{"head_dim": 32, "rope_base": 2450.0, "init": "uniform", "warmup_steps": 395, "schedule": "cos", "final_lr_fraction": 0.1, "seq_len": 256}
Each number is 128 + 24 x the weight over its row's rms, rounded and kept within 0 to 255. Layers, rows and columns count from 0. Numbers have three digits each. The size before them is the row's rms in percent of the matrix's.

# layer 3 MLP up, 256x128, rms 0.0966, rows 124-160, columns 0-127
099:093100154163141198132104146097111102092086160150106149147136146116145121166147089127128136101146151112136125110127125137118147143118114144138084138140133127110149115144096139111129165112133121125136083114155131109124124147147144099137137111092142058115120055126110111106116148125097098142125168167081096126126101098153101100124150111086134119089155115109132102149172125156148132150132
100:101163126142134120152121161170134114141120101079140143088107149123105098141122114092129131131142138130109127118116122151136103195173109176194108102148096111113113150135177135140151111135130139147142163159116125145157167141172132131136130171131137138128122083136142125139135106078175137151108144110110168115144148129103128146128151125120161115114147119203144124104156127144157104160116
099:136097118123141142119143149085150120106120103111132155152101120094127127121133126114083104118102140192140169142120130158128151116075105119110151094170130100102148134185137163163109081120128119120150135130094104136120140191113104140120124148121159168118147137143122094140151175151111172105140099152158134105126162146150106145118104125128147084092121120150144129137178136126121135098170
094:124092124140122138104156123133142110108111127107121115137141115082160169113140111106141146185119141166167131092110143142111122095094097140202143145129135072140107189150102120142094128149117117088086120113140138126143154137112094114094090170118118122145122100118112098152136092141135149092130112098118127104138194170143126121131174141094118115123116153144149123119103099125111129107124
094:126145173099152122145099105089137140198107077134164125137147127118140102152146172127107109116115154107100091093140099160110125144109126085123117098110142086133117138144087123139106181136117120137123120096182100130132121109176085146138139132116127136137131133136110132106145169124105166123143083098137124117148175126121112146138146118075113135138137139137085138130102128082157094099135
098:148129124176120094114107126164115102130127115123160146118107124142147158119101112126155183070071137159105089158088119139157121108161098098109123131132140126137152126166152146069113114118139119147120106176140110119107122104124148117124114133168101129098121118158101130137132130093098123150115138149099105142120134150102137143153117154130120201078092105132133118101139089113151152114171
101:148109167135120138151126126140115126112154119134100130091108140136126175115173092140119121129112177113161134117113150178121061131110136136147131086132126107122116170136120172068144137134113135125086121126096143094139096126143130086146126139146125066110079120114124112155126117161118123132123113116111128117127167156117123134103116130167154165161099123195148129105169143102172122147117
098:154132127079133110129119151133121149121165126126145109117134124151143099105134079121093137170116137119109089107118133098169121160144137137103171114100108153123133117136135108127192137143157142118082083114120079094145131114153161132149122135109160134160132166130128145093096114097145095114097139128165158152147128150132097114141113148117120118204146110106131121073145121116115123073162
105:103149088146132098105162135183163106096116103116113140138148101093151125142105104144100089167151119155128126101090158127121130125129113135119142120175161148174122159132101091090117154093158089134180181144161154125129117134118155135169109149135120137135146114108133089142102145104137111131104148155104124145110128137145097106161115165131108140100090150108088111149148130170144146142153
095:120075129141115157111112200131122106169122128131097144091123159119139138143149096101137116130071184131086150118116122146072152149097158122121116140155154101087126127116157120125126142145077127129112093126125111116143146141126125124166112108157101143124103122163104156148157160167131135110115140142100097117117091162148128119127103132176134096096083178130096148129130131153123139129115
101:140172144122133112138158124131121088178091151129081148082105149158119141065159120145131150115114138151107109132160098079135153127152128112111142061101155095121114119119125095119129123142139126125143124074105126182133085131124119127091121104164158118123132088097133171141132125092098143113148096131099148127175128146106114134114104160103085108125101116119143123124135157119097146116131
099:146140171112129100101134120073122097150118110139152134136128110131161148130096136134107133134145127134150154124124116141128125143132185139151116119131103088134124156103151132150084136201116116149159100184160122161147124177127124094108108188101145163163114135109103090136146115113123128140146112092131143106134156067135127137119110107155143108139115127140095144155104131113114115059099
095:173124092136147103083128116140140117150142138112143171194105150126119127118123121187100118103164136119152118155155136136107106151123144117168139136100111120160148159129086106110162109138129127139143166131145113110123120126142144152148120147146128119137141090126084104111119114116131144154092164133106101158134131106109096125099090142097125101130100118144105128089086096049085152135085
102:140088162124106101135112141129110119096127146071125161159165159117149158122170119099115095183139128161125129142150111181147092112151139139132147143098130165116064200118123134180137110150132095145108150117089154106138090157103127151126095143114149156154147127123113110136089121117135084119133134115119146140136127141150121122135148140160100139142134121169135125088104105154144122153151
095:132131124122143140167105091161100133128175119130155137097145123165108118154153153117087121137160151111148122105175070151160138117134134063140118152111140155125109075105125128143138151132114166158134107130122162133108151187179128157143154126139125114171138138132153120139163133131168154134125142150126149126126098109123124124155105107103182127143134123114121161169119158184101158107133
100:142120130120121153161144101164100135136153116120138142109122105104126148092152130097136060141112160130115149135148096158148150141093157131119138123171091104119133143085143104155137136178113141164081086148104099103082136115121147146142123125117153115130120110127167099168074151122125138132102107138099067169150162140152102138139156112117131121147125153124135130184156127131129153137085
101:094085155145095150149082148117164159143107155104174143125109123101106119145122108136121092153120130118137168132120136142167127082137158162179164142115120101143148134117143136118153151146145147110134145101156088102085136088095126107103166121145140094100121138132136122136139138159098086105092106099120144153137146109094112091132159121093133137181096153126127099091114080122131119110121
100:156145163146125136121170138121091113137144116084159082146149104129143149123115089094138106117146116115135122118130094154115117059135142151142136139151132138148146092141127129088099126111153135134147132228139143104145100096095128125125129117082118125123102151163137151099165126134138112128171159140139116142133120139145110067159121141112178125124126127072143146126125127162138108163139
100:129140146078125142115145101113134130071140139103140126120111095091162130101147145135133129145109177152118127159117115122113109134058108125064128144156154171097135117122173145080132147107150143126075127133092106095139136102124155110131139117114102119097137157106129106129074091134103079107131146081108115101095135143112132122109115127122098135102124146118154149124162149075140138146122
092:147089135116107107100093142149140087137140134109131152122113144146159101087157117129136138115141080161116115191127128102117129139112103105136115120126080104156175151108163155159157094095138160119115106101123123154092157123139131159134120121072138153167138161154125118133108145114151135141125133117128160143110135096110085125150155142148113133142064115131110091114146146142118148184180
101:148094116144135160123175145111102128119144137156115115116163106174131137132107115085142141137163123125141101151154146086155165106146142131119106142140111121105144077146184150168130116089125117108119154158109152142122132153073095094176117143116117131115160159119131091148135092115161155169128143122072112120081151126129133071141118132144097146112117135095085106105144101129119125128119
097:124150153152148136165129100102148099101103161172117143140102151148122165130081121097156162138144140103109129149139174080133124097112148101125121145116110122113118087135072107124089107144082179149130124106122102167140139082111118127107149131137109106179132078105127142105153146152128127106110109125118155102123141093093140127180135093160127108142145135109098096157120145145093132119124
097:121153139147160139165130120132143113127142126115103145115097175120107145137103134131117120110133146132133161134158168121155148153165132133163080139127123169124143136152128133096154159111065122144116130127172142152159132135147184111091116148138134160160075137108084150140093119193108087137154179150106144109141118099126124178142103138153152124118115098125131151146127153105077130140115
098:136147143107126084130087125139112118137142124161104085172101145086108133112131106144141105108122115138105109144108147108170153143127136156099145164128130180206153135166101085139102133156159154110111158121121148115161154124116132154094132120134088095075117139125141112110108121102132111129114144123150189135131108109099124166088148151147126139129085126112105107133122154149089087119123
100:138140155125145184140144107153145130107134139087158169142174148113148133117155118112122086086165103171125101153085108160107140164086123167134133140153119155129144126157127133144129100121063127139129160150100115125140122139150158114146101124141162118128141127151125144134165139107172133200107177157175131139124120113105119088079102136165127103120136121123122128110104130145148147129127
094:102146133163103110117093102157121121143149125116136137119129122125131154112150145161131134134119134126126163156103090093095181121112134162150120126137085132077148102115137130150172124105127100152095127116120090099161120144108115137167138135111145132160112123124150157143157108149154131097113134202176151079138190154097122146077138160127113124113136105119163162123173144139116150141110
101:091117099101146116128143114166163101101090074181113153127120129146134104126106102122108138146122098071137120131139097172147097135181150152135122136129155122089098131139150115148105116119122104117104153133161115143105153141142135117124128132049122147093154094094122138113147106157104103151118071115103103106154164114127120118138122096133148167135114099120114133121163118127178113133101
101:178162136135117081128168125140149125110139114104154128139115122139122138073148113105125166095118122171130153145112188170144107101140129104141132080134069131129142166115141144132119148120115108095120155131138137096105147125092115102126098121156124117095111176114093126162153197123108097140120131131174149130124124106135120125112101104140115113114121130150133133142103151075116101189113
102:124100124144120128142146102133149165133134118100179135119121139144134140165080116149107081154117154107099140143146153118106137117127091151123136119112137135138134116156113184153119116131121136078092177149131144142075122165123124137105132145161118145164118120120115134067080152146070128098104137167106124112142203118131077132127133151121101158127145125129152123113170132150165135109115
100:142144103137111119150126114154106146168106145142142109115122143104144112135150140111127133107158115099134155066103143095156117156104171121092135111102100142118152122110119115147107113178069133136121105115154130127097094139110107158128129095143080119108160087101146132151133147129107133144093100103110149121135162118150164100171129140090152117185156196120118129147102077115124102117124
098:122140158064117151143112161116108109112154136110127127122124101181146126103130092117139158135160130140145149137105125081165122116154169147091160084133139142133117082071184105149101135102104109121142152204113144124098085138136113146120105077113106117161127122147152108134118124114124147139129123111142128135124111134166076112101143101149152158118164118164128135106122127150120143138150
105:159080106168114122100089125114117131144133115117131148128138118093114125112134044130144087133141103100102117103153128145105147131121125127109086127100103164158142102111120138151126190146143125131100151136122156153106130110122118152108124195134118121111116134143105152116108122159137165107161146139144099104153161126164112179106106167139141154111132110083155090120142144188121124121109
099:144136181124107139128104129075096143116129134129123091067139136103124126141084096120110117137103143090113140116144131148121084116140132124136102143084127144161127084145145122118103106132121170111137131137156122128105105134149122162154146126142132091124096112102152117079125174097114103107124135157157130132138076105128083111151152118126140200147146109107134077165123157163110130118173
103:124076107173098127180157121111109126153137107105160125135085152109135127155101162127129113140124113127127145146143095134119100142145114104082125143165160165131174107081087147143156170093094173164102120150092129134129155161147138150121103133115132133128133151146077120110134137134107112155147158171121098124131139145122139074103079106129149183092147146147134132132119135119131130144138
103:128147109116199157113130155123153117153142124170136111083093094124132135158130151180111118150133115099070163154128101116104129137147095119148127093109138150114149109137111119138129130112078103111100157151113155097121093112107137112086095167137104120093116139171105133139121123147152100136157151105122137118145156134105127140147145092111173150152119114116132184113085151145146130170108
095:145094105107133116109132119110115092133123129109110167152112109165102131147086091114095159119088103122129123104143130140117115130167133159118121134118114145178107177123077131125145142115130133117123143097136152110110127147120151147118112101113145072148149120190142151122147090174101074117111119115106143118173135127158137104130109148115120083143131114134143118103105121050084132087144
108:132170117139127136129108094166133115100131139088131131109138137148107149114163131161102099111151112123073128165093147154103096101148159094104120107144134123137118117137106182135088108149131090080131123120105113130153145106086078101142106109122109134125162101111142159191143129126124131087132097114130145130084130144136128147126130127114082157159134131151211103143141140138137120143152
# layer 3 MLP down (transposed), 256x128, rms 0.0907, rows 124-159, columns 0-127
102:135116101112169159132154127107129135150142123091120120135132143093070159120142119147140114161108141139116120078121136110150121152084111125112139129093134143179080112117114114105177138099107116120156177135136114124140167155116143118126107150099075145120141165102112085128146117127164092082133111130130138095148162101139107087114110126081143115171163174127102127116102099115102141100124
097:157150118095108127096152158092150133135077109137097083145118144082156145074112129126127090130091071116140117128175136096128110119128140133129134111137152103143140140148148117101112152156101141102156150143118174152117105163126102159171160092138164143135141159114138115146126088169112151099145118136114115190137145140133145098171107099121131158151140134120121092116165142130109111110111
100:119135129155112105134091162136125125127083097121129117129148128150101097067096148113121167126106197168131125150132124166101119133114132158163148156119138115149110147114104154103080146118094135091131094131133131116130120099099132165104140123149123115076105147101147152155082119135125124103142117114126104102126059098115085138133150119118122114149130142104128143176165136092135106081105
094:119119120098139108140150127163140147084022104126155133116140130126114149105139141091139135128128134108123140147127150153124139064108139149127150128144131125097121129114134145145103120132103130147148128154106139103147135124147119143145080122087126132109110109101154129140115119112168090122136025102181153144123195113121093112128142126167146132124136151111130126132154131116110121160141
097:090164053156074131110148128122160130098186132106091137130135167160139121158118093114140136122086135128126119156127144146141127112161163111098128154119105169099113125113126120108153134098158115132109137134131108141148167117113117136106138112113085120159121166129142164119088129145143125149122167162122120109124106116163125109114088104162101118154127083118127106191156111165108106128137
098:143113134101143129116108122134130135129074112117107149111140131131116110132165128150134103126163106107145164114171070069149107171094135143097134113168153099111136130143101136128123144133127095121138116107129140115148151151096159079118142127130092105156138142164130116114096144134127103139106025135136150115137102144140121164108126098114115117150134135074137139147102123106175128076122
096:105124147112165174134131149131123083146062132104137096145117135112126092148148100125131111157077117148100122161125113124116107165112097151155136109123177147101149129171085080113139142149128124129084079082161123144126137119161164098116102133112154130138097123120110113100127125095160167145125106119172118109115128091144084152154121168156127145112117142123144141114106126110167108109141
101:167109125102121142143158098133122127114004144107137115108132096096109128114152123131150123113110133115157124095143125116128152123109108152117094115134109065103097132104172117148113121125134140171093122124114138129124148147125129090145131116057132143145118125149133077147169134127111135099110114117121089155121123111129131116132132125145160118146148159138104162080157152124140168124114
106:103131080132130166093148118170147175134158112110142128130118105126154109142081146122132091111097101107139142132163193140115093134151143132098158148157120070142119107133123135123109151125122129108148121143136094106161114150090151138141182109137137154133125155113123165142137146092119123092135190117126107110103100123179145132138173110152117116133169133098096100149153135126166123107151
100:125132141119117150138105100140137148127224140139111131118162118125128144110081133119129147101173115101100126110095150095135153141119134079142096112141172183117090132166142096174132117183145112137122100113108118140140086115123149092116105094133148117119141109134164140154138103151152169121143172141089112139096148113111160155159103089121135144148151119118137149121125121126098125107113
103:169131154095061138098119111118189143147142159102173131129123103117149105129123145128187136114104137108124123131123107139136139120171121143140167137141123107118155110158175086147151113163148135111160192118178138161141133121152165128145128130146173150125135113134133154156105086105144132111145168144114161142139131120159124083109167127154119120112146154113087148130141156154110116122134
099:118110130128124131140106139193120171084214118148129077144084143122100091095123104121128151108103142120113125131120173130173120148128148140120165121134158154162134126139148103120152146097176114118117150099145148087129161129137106123163133095136118147139078142094152116154132079129120123116120163116132103141114137161129076145141131140175144102139134101149133158104114112117134117110140
102:141134112117118114141125139130114129155051136128131123138159140112118153104159133119156129085100144146146121131127149130124109138141120113128125119129139138116123143140135126128101120153127118119101129140116154126139157132134152142142121138111128115082125154157141142133107133146133129089131000108149155124122131170108141117124145123123123118115160165115170094113131109145146146121159
098:144090123140169164127105106094130136149097147134140123123143129149142135098152157143103130123118103153105143110103138138072127156123145148086112069135152075154155113136142123098105147105091136117135092137165123164138119121161146099097089184096109144138113127110165068146145142093150147143104165146123141126118096135077124138117143117141144162108167111113122085126136095134154118127103
095:143118084094114163158093096124150127136120152148149144133174151110098125133138147118112117121160119081185092164135160191151149128140110094121101105117139144143097099085141130099119110116114150132127110147117095139162178131119087156168101158133132095190104119139125118105130101113128129165105173156124112139122099132139131139110152130113127133168083125168129159142129119146098136128130
102:139097120131112115113112137134114110086152111080125128168092132114110133141126128112085096127138139170134120122097126122154099120165116148118092139182146168084136123100114153132169141094141126132126114182092164087110117126113135127152116135111202148125152105156089116110128143105149096079156155147123092105137136140119125148116136106061159113099089168128112137120111120125112134122128
101:169118124174175111121096096109132122112111161098144138150145123132134125104135116157092124145132146110113158129129157100135100125116110142145114133147106052168159169140105122155111129155110114107136140100106073130133152109096171154119139150130064134054147144110148111130120127138086088124105118096145103096122085149115157126133129143140159148142125126135177109148108138128124158123139
101:120059116113151126168124132114105130155076133097123143108119122120138125119122071127132112155107136138118124064080090134141123096139171123121106102125169144132098161112124151141158148143134143124069155071162130139134116118138125119174123110124184120149111141110147112107107143096139135100091138134097113158114128149155116117114084151146138169140135107149133122118167135164111111122090
101:099130124134096137129152117120114160109089117095152109169075175122102096109056133163135144095092131097129070145121100121108115122145149120102097176174129129125158138136155132138127126121152145113082094131118082122125124136133110134142142136140094097105161086131153126116114121134102115142140078095098107108155168166108156129079106149112150146120157110133141125100121116136128140127119
096:133127121126102085125070127122125120130247127161117131139130112142131146118130129130139106129137136080118117175166143088150136146136104112147114131110133171119147127084125096135157137115105128134136123138096105116137127138123147129140159154116121126170141138164103153106130096151136113155152242142091114150118131100128111143149122138118133133144095096146132121131138132124128126120124
101:109139187146085103123092141145100141083116117125157130149151176117139116126153125169105093179091097124131155109149112143141120161082131172098139154162117130146140125142127119096135104153127126140154124111116155101104128095129152149144142125125091173099118095122123115119099127134159115107116101085138139120118118154138168143101128148108118158139154139141098137064085177161137116107105
099:126098125123147157103124120157114175151065143121103115156133146159157147109123138100142130166071071152106126086119088161124142101117124164102145145103140146131092120116143132119141110087149132092080163115133107127090114129168175149118155146108195129081131148108110113126128080124104110131140112104145132119133098131135099132137109163133152155120131151135135115131106105136151150094146
101:183115157129111137096129164101162134089101096103099130143149091116127110106151127130135170073133088178132113116090091127102139129143096142123142119162151076115116123094111128102156111121132139118081147121129127101106160123122122129130126141139176180088101138140113149115126157114164100110165170111130151147117107145153125108168156112135090143138152117121094130145174132128137157143151
097:154127125142137125120162106074128085093118088122141137106113174123133126129128130096120159128145125147121139142095097146158133141132124159159120098151096122117112132169108179136135101129129128143156122095135100163108141129083112106152101106137115108196142126113123187111178147086117134120143063102109169116143157135130131139152146098151104123135139101184155099115107147121155129130099
100:151146106130140099092132135085167094130141108135131129143104145165144114122137117122162137147090099141167104148136118101120145139134163062137153155107129082151149118140097127146151143129168161101175107137139163106081152136121106137144171077101121156100133090122101140125109091150089119077140161087136139119149146143146123188153123103130114129143138151112129112111134117092104116143146
095:124136133113134130148139107145130163114179136131124126108100115143158129152170171180158148105134122089173173160174155141114123133143132129157125132104137150117122114114099111084100100094136111155108105137126119127143114155145140125153121158137123133115106140094128114104151104155125098167124145121142168122144072134151139130102105207116125147104094146156117163082158120097139168104158
104:138089159139090151138119126116095145153226146097159146114119131147107138128119158145136139135091154143102153165131133072114128074100134123102101144110131201132129109124116135142146125136139151120134126154114120140173114125143125095137148111139149128159090183148131137084138139092125149132125145156114152114141157114115135150137078163144127136152130137152140085142120111109099120149159
099:123114125097124092136154157120120135173043123130110143114095137144137095121098158141127097127074120114148101120148115058141150123125123140118086105140133136116079107143095120111127110105123136129127105159120116102132136172159103125131121114092139117130149106130153128152127094139106143131167055108142105121103110140172106147132114176105157139139159124120168138126151156132141120081147
101:126127101150138085144115134197155103132128135168154116164113114128103133139121163105144137160129115105134140174124177146078075127137142121109100193109126113178148118167118133139109133133116113090119110083149161107167134099130093148117122114114153106083115120146149137125103133131143168134089133100126152112079161135119121125111137153149128165155094093127135124135151167112144107131126
099:121094136092123089083116148150182143107075114135105109159161123160127119089151151156117123161111088138133111112132070143134149097125108150136107117111150142105158138163127123123130165104122114117111147115111129156148172133162156143115161124161162159102064135163098126111109092168109084149126093137163145126138138094109124157112114124100139120103147117158150119095102110114137140118129
096:130138112121175139117114142139108188156100150167135141135089143154137153137135135141153087144125085130093129156105124206113148137114156116095118153110096141113137147161152147128152115149134148130079144106126160163136127127148152147162135127117136151106098105092142116162137167097115126120099092120119175126133165152129124131171111170133119074143135165076121103131133106102123105122126
104:174154112095130128163113124133086135150138193148162168126103145144114163128106161136144100148107154141139138113129087121116111179141130163130082140128134146136174137141131141109153115135180119159125113132102072116101129120131132122135066142160133118125099092141119149130162070135127144121157118143144161098149173142118148146143140137153093145099096112147155128119155120102170154132133
100:155152141101140108090106133105121129155158120131131157094182165125147082104109118096119113153107161140135135175106127078137109115153092118150144126154106150131130153141168137143112128144117127125146130159107148101127156131125132095144193120151133091131109126091108115135113109157123092134133099162148130160129084171098123154121137100137088067130132094085109107124095113172106140124143
099:103113163121146106092111097098096119163186147155131153142128132141132131148161157148078123100132132122117135132115087122126152132153131124075103133101139168103117157129129130135136107140145118147174113149117181089143126103140112102109146114112131116154093086130138092159110152124148160139128210167150114128102156155128089116121124136090105106158125088121080146139144135132109113144109
100:131126133108156147104114156136144131137092122136154078158140117170151128148146163112091155129110137132167134162112095139141113143179147071122114118142181099135103110138087111116147135178112192124151170143158150113087095164110115109119140078114132139164114124134169129148127127123108125128155082135137106124120115116097138126115126111124091091078135124107106112151130154141108103109096
097:148135157081119111174128095130145123145153133160143102169168121137132118159117102111148166121075093100100147142129114118147126148138107119122143101133090114144135153131136092074131167137103095124144101098138099130158099123125135093101144125106107086095138173071146104137144119092111155113134124117103145118151151155122076149099126099132110120143141104140143104149090094135090094129163
# layer 3 MLP gate, 256x128, rms 0.0968, rows 125-160, columns 0-127
098:069107158151091120145138141103145094104141142152131093129144102121165167142151123139098105135073110119134118142120128099135145091122150113147098136178144152158163132081133099146145115109126103151097137151157110156104117143085125125148120087085155123122167149113141132131138106150168106157127146156136125132103115145105103156132104099142113102120131110076094137109121141119070168142086
100:119112150098116101158111134145112132128088115150142127119111115110150112120171158134156172152101124134097146133133109124078091149168093148087165128127122104136117132120117179124108161132082192112115127122100091138124090106141128114122110136129137146147117116110182132142115105145170088116178143125127141111094146097140116100096129127134089122116102133123116183132127183098165117157107
092:127139145106126117089143140139082159149129100147091170148112136117103089122156090146106157136159098115102136174131139084121133128118127131124123099145098148129174131084123160110165145122120128139131133168155121122158131125163193126172123095151103123127099132167139127104105130122117135129092136139108073150124147082115124120180109174120135167146099119123114164104166107138101137104145
092:121101133161154133122120111087122167155115105112174101106128150110131181169120122168134101118156104104074146164133161123138117155132155135124073133151130092117100105159102127161060129128112172149152102157152146114147161181119132115103163132159104130121148162144119111133107097145115134118168130144126136151113120121104122134138135182123131140115130095148130129148108088115136105129082
098:121099116109149161141111126153113150175126088141081107131151129121126147137122099166129073112147084100126154124182089095135124166110165147094153125152153144126120144101069123131145161136185103164150084148136123108132158095138139127135132109099119136114165130163166130128113140125129108106131110156136141094151102153151117149155150105136172120133153108116183128155128106108103121127109
100:089171143123150161161142155145113165110121095110128108142140125155106122106102168115154133156135124133096103114100121111146146137180144110134141127109154110145090105162133071159146117152167139125161097146122141121106159142162158116077142156074129168103147143163138155119166104101128124098132108146086128111149137082106134137155166112113135095141126106100119132145136122176109135162119
099:137176120136114131179153099135147108123109138088147116092125110097151122118115111129150134141144123105159138110171084144134139156080147145112117124090129078122088125099160112142067151165098162168097114148125150112125184119126111092135147151111127155125129149156148129149147146140151122116101079097119126138134134145091121145118131096163126137165099152142097163086091125104146136137100
104:141163131119124132151098125139123110126093121117123101141124115149122093144152087094106128131118103113116124160102125159163145137094145160139163159113158136122147111141187149151111154083126148125112160173130114127088151109142122147074144102121141149101119118160057146133112119106146118174102117129119143163116092118140141167063145122141150143115115093140106117097178105153100147145103
095:106061148139138111145124170135161123171134119122092140096090122113137134129164136104117125077092101139140151159103108124103134107163106130132132114162132107098141086100172152129119106122137154096078177154132083141146131101114125158133108082121096176109125147138097138147109106125133100107160116123170134128174125138117142117088112113184124094110154124117113110144136157115119124144136
103:168162143117123117151115120160144138133125077113158132083133093115134091140094148139144112118106124148111123124166094151136130082154160093140159116108121115153085152141135107128123153139125124113166167122114140086109124125098065093149161128127114128105092147118147110126133090105135117118143108149142141119113091126099163075081134144192113130123184172145137154122161132118150132132136
097:129119104147139067131159072135103139166132130134095132101102135129091132137130127142131105103144078135141077108188097101139145130142128102153115171167165120145109144128095126112107133156121141125102140106145105127097138137122148142117131072140155161111174129142092131138120085125126149188168157142105109128144117157124119129127084158111096086111127139156125141115150153100101113145105
092:099138156144141122166116120135160140082132120106112117076163101095151134084130150094171150122084192110167179131121115133135154096147128122135120126165137174125113130101138122145104110151100129125142109140113170137158154119086087132128116163111108136107142138130179113137130177112123127126138104147117189124092117130160155130102135125105163127138150120099145150131120103137088105095136
099:126127125134115158117123160116116152147151137110083100155156152111123123124110121140129086169121090158111147103164149122161132165095108101171092126116125083116132165124178109127074096164146130181116110142172176138121120109137130153139117145105124146144108136122108089173096103144137109127143148106092155144133158108119084096136153114130118107141113092127102109114092153151105136144088
091:093105167128161124133145158162099094108098131158110122099116112122129116149154141129101109133096102160093156125116072074138110134116162113129160124148081141142136139122148124137127136112132133135123106140150124106112166194178155116105117130131136169120145118090123136159158183137171147110148110136126126132128150133129097139134124145140167172133146128061126149136092113135189133123101
103:150105121137149133183169154137112114116109126159109131133101176137111152128121145087153112098131108148119123117159134129174142149115150101100126114100154196129160120144094111168109156111131174134122140123144144096130120186154097134095154135116170105142125125133131096113112130125078159148105118172118089146161128096129142128154120145090103188134119135118101143149134106127089119130160
098:157118108140131093091168087108113143129124119110166127149122096107136138115145104134105061104113102142099125138116106108138118140114107155113138095146096144150116142117148159083127100161144122124114137120085093164109113128093103144118111119152116132122166136164121122140091153082154112102138130126176107106114097121112102105107114150190140156074123105121143162150130160184154099143138
100:142149153161102106119116160141133077107116143125082117163126155134126123099126166152101122146100106138151121094136126122136137133115141134091125133138148145115118126159117127116126115130097081105122129087099167134127103142088131108137150134174175111162161191136161113137112122095079077146152136121124104147145076125105095097134145138141124106149129135082123105189081154138112136129158
099:090083138132140121144132138121105133123147116081137151113085194125133101130073109140124144118109135134098141146129103137167111121209168101129114145112113107126127165140104146114141154131158150117129119138132130090166101130136114122163128094174111134123118090131174109150126121097150157131130102136137134156136151133158148143114136162090149173179092132127124133119154128168106128181142
090:101119118117062112076084109108148100127164156115104131139126134147122131085137123107142130098158074139118117182152125057124150118103133109126098100115113131171134116105134133141155126077139126143109121072136103163135130127124153104135141160090128141133148167165149117151106093140135125151141164148099096115113097088148092143141099123142156122128080110135107111140135111143111139140134
100:142134106107147148139164106090141119164142116113075140132101099125145161123157115165153134098140141127126126163120125115110143135163136115133172089103155157106111158088104083143142144103084131123153104100137157127118125133125117137125183151145168127140113165114152144098125170115133112118123140203150123136141106096136141134126120101110118101170108112134176181171138139140106171141109
098:140120097107108131105140110085094149186141120111142092132127042137117124126131110122172108086153190088140171143135124132154144149148126102125151128112115148163084121112122151164120113144121080135157066133125155126151136142159137117110154110125110139143163147129100140085132164102177150111131137118098135124131086121151144127120129107130144173151121153147113159110129124122118127149121
100:134136118137117125102145112160121146148118118114176134124126124156162118153102118114146064101141187105107166151107107138144151089114158130119086126125088118153143142128138148151089149151124119093126171140129100123125130133139072129143133116115098098144160125186133161133157116131148151151076102128083127120128133094122139093141115107093111128110164144174157133133131063139135086120114
100:112105114148129128131124121114145146082155061125083114124176147146131118137141122162124102132161096110121159169099124164112094140134131074107119109159112126112112104163090156126162091160145155156084130093103132159101067156110126141138139122128139131127115131117142130120164122096085144109142145161126130111146146139129164126170163096118120138168150079139113147093111114117093134130140
102:142162119113133124130131142086097098130134117130128114141074115096128164169128112095161093085135149139109165138110140148167150122154141139094096130161132125094171175082121125140191167125098127102179123138140117161137085105134144105131144093108118103135118096122101134103139148127113112141172125113135118139152132099144090161145121124111125129125159142094120100174176153129092116116132
098:118112102131150106153114209163138115104127106157159085132145138118130126149158169165126170131132182153116147160115140145073104129091092140099136099097093151146136151109161130123110102119149095121110077143085115112144115107109099106128088126100166118122156121133119116156106108128100117122086100127129129127103103139129144120116145144083120062128152133113128122094118113137133117109128
104:107105116143106162119173125149091083154112079170111129123101167167137143133087132107163123108147122105147155146179124167115110130163123109160098151131138124106117113090109151121123152106085119135131103102152120109102150149145099126133135165131091150129131133143107146120170106161109169123141102113080084089155159121136139113124118093090147164107116121107125129143138120124134158127068
099:104135163155138086145136162102132168174157145126143153136080135132145094139118153120145119167155096097149121097160122115111124119066138142131041147153136165123097137188124099154113123110121121169147123132147119127093139132138120112098124120085101108096187118130107123144110093182108139144127160122149165109129108142147124130156135149122137139127123144121132167126115144136129150143122
102:101114140163150157125147121107114131098120171171107113142113118145111103121126148093098129170121076121154124165129124127113072134124123162118122194119110108150156121144126087128113124109111144105171098115126093156115164114120114160120142138169098125130130131100140129138120098116130166158131076107149122099110084133137124147118132152136135116109149146167102169183106123163161088112170
098:146139096137126116113139135067115126132108116124055172116152132101152137126136115152191145130105144124100156171132129089106114117161150171148153084123150136152120163145136149105093129126159111120158122147115128115160154138152132119115108094140080133176068165110131123114069136161138131153103141132105132125129125126119110156128102131126128163120111098134146134099117121107110147121069
101:117115111126107103128180147118116118127091173079095116172142149115118157140130113141168128074106147116146163112131157153132141106136157146154058105105138098109111163131100134117150136162125117107143142102165128168162137130110141108133139113101149111150101158143111131092119106128113119132127097117119161130164137171105076125158160152112133135123155106107154117169109136095086111144090
104:096145113142130109155133134138139130155122124172106121164138106096159124080139118112134138122141078118140088153130122107164193146115150146142121136157082084156078159101117124133147150120128111141122142117116110108133121153139153113137126138097124150117124167098130152168113107071150143162151128114128111123104136105114146137171141093156122120072159060176147114165134114100117119118111
098:137135121083144138103088098132127161092144159155116151128135161140106122129130090124094154131140127097156117144135160088133104123103123105101161098109143134169147156144124145146152125138106158138105106132150137121147145129134133110161161113144162091098113135160109164146095148112142106084085142117128147178092145139134121166167145161060100084144121137120104138117124163084087139153143
098:151082091145112163154128137097116130116128128112107147072120125103152109089158128105105113088153131114148119126128072154107128141128108144108147145142111117115170124090132104139136094093121150126107119125109129176125116106096132124141120158087138098130152155157120116127126107101109174124146125167165051135140152136126137143151124113130185157096190166108112112141136150090140130145132
101:125118127096104108159093108144128138089156126143090168125144128111129088148146121112099132146121141136141127130102113106151109114128111137160141115170164116117105133130134163131142132145146138075088110133110108133164131123180111134169148126156163120159091166082135150145130130165159142142089147114123123178139179174114107159116110113135123169167116130163133133156159151100173159164104
097:152133136151173157129152135140118110145120115145173117164092161142107103134112105137150128157109138120081115103143126107111179170098111091086110146121137162137140118149127081171118133118133129161151092121116120133139109115131104144165106151077137097122131131117056103103102133160125119175148126140139125102151141108106109116112149144131151158136124137144124076140081172148107083141104
105:098156132163130098128161112144152141140148149070130165097139138114105099101179108170123099104141134145135136133112149144113078101115103112106113122180161140115110136141144149149096162150126093122085115153131126116160132107146127115161121121123113177126173140134137147175133120131116137087140105108109151110097162119124142174109107106161137117142129149134169130154137141195127161156158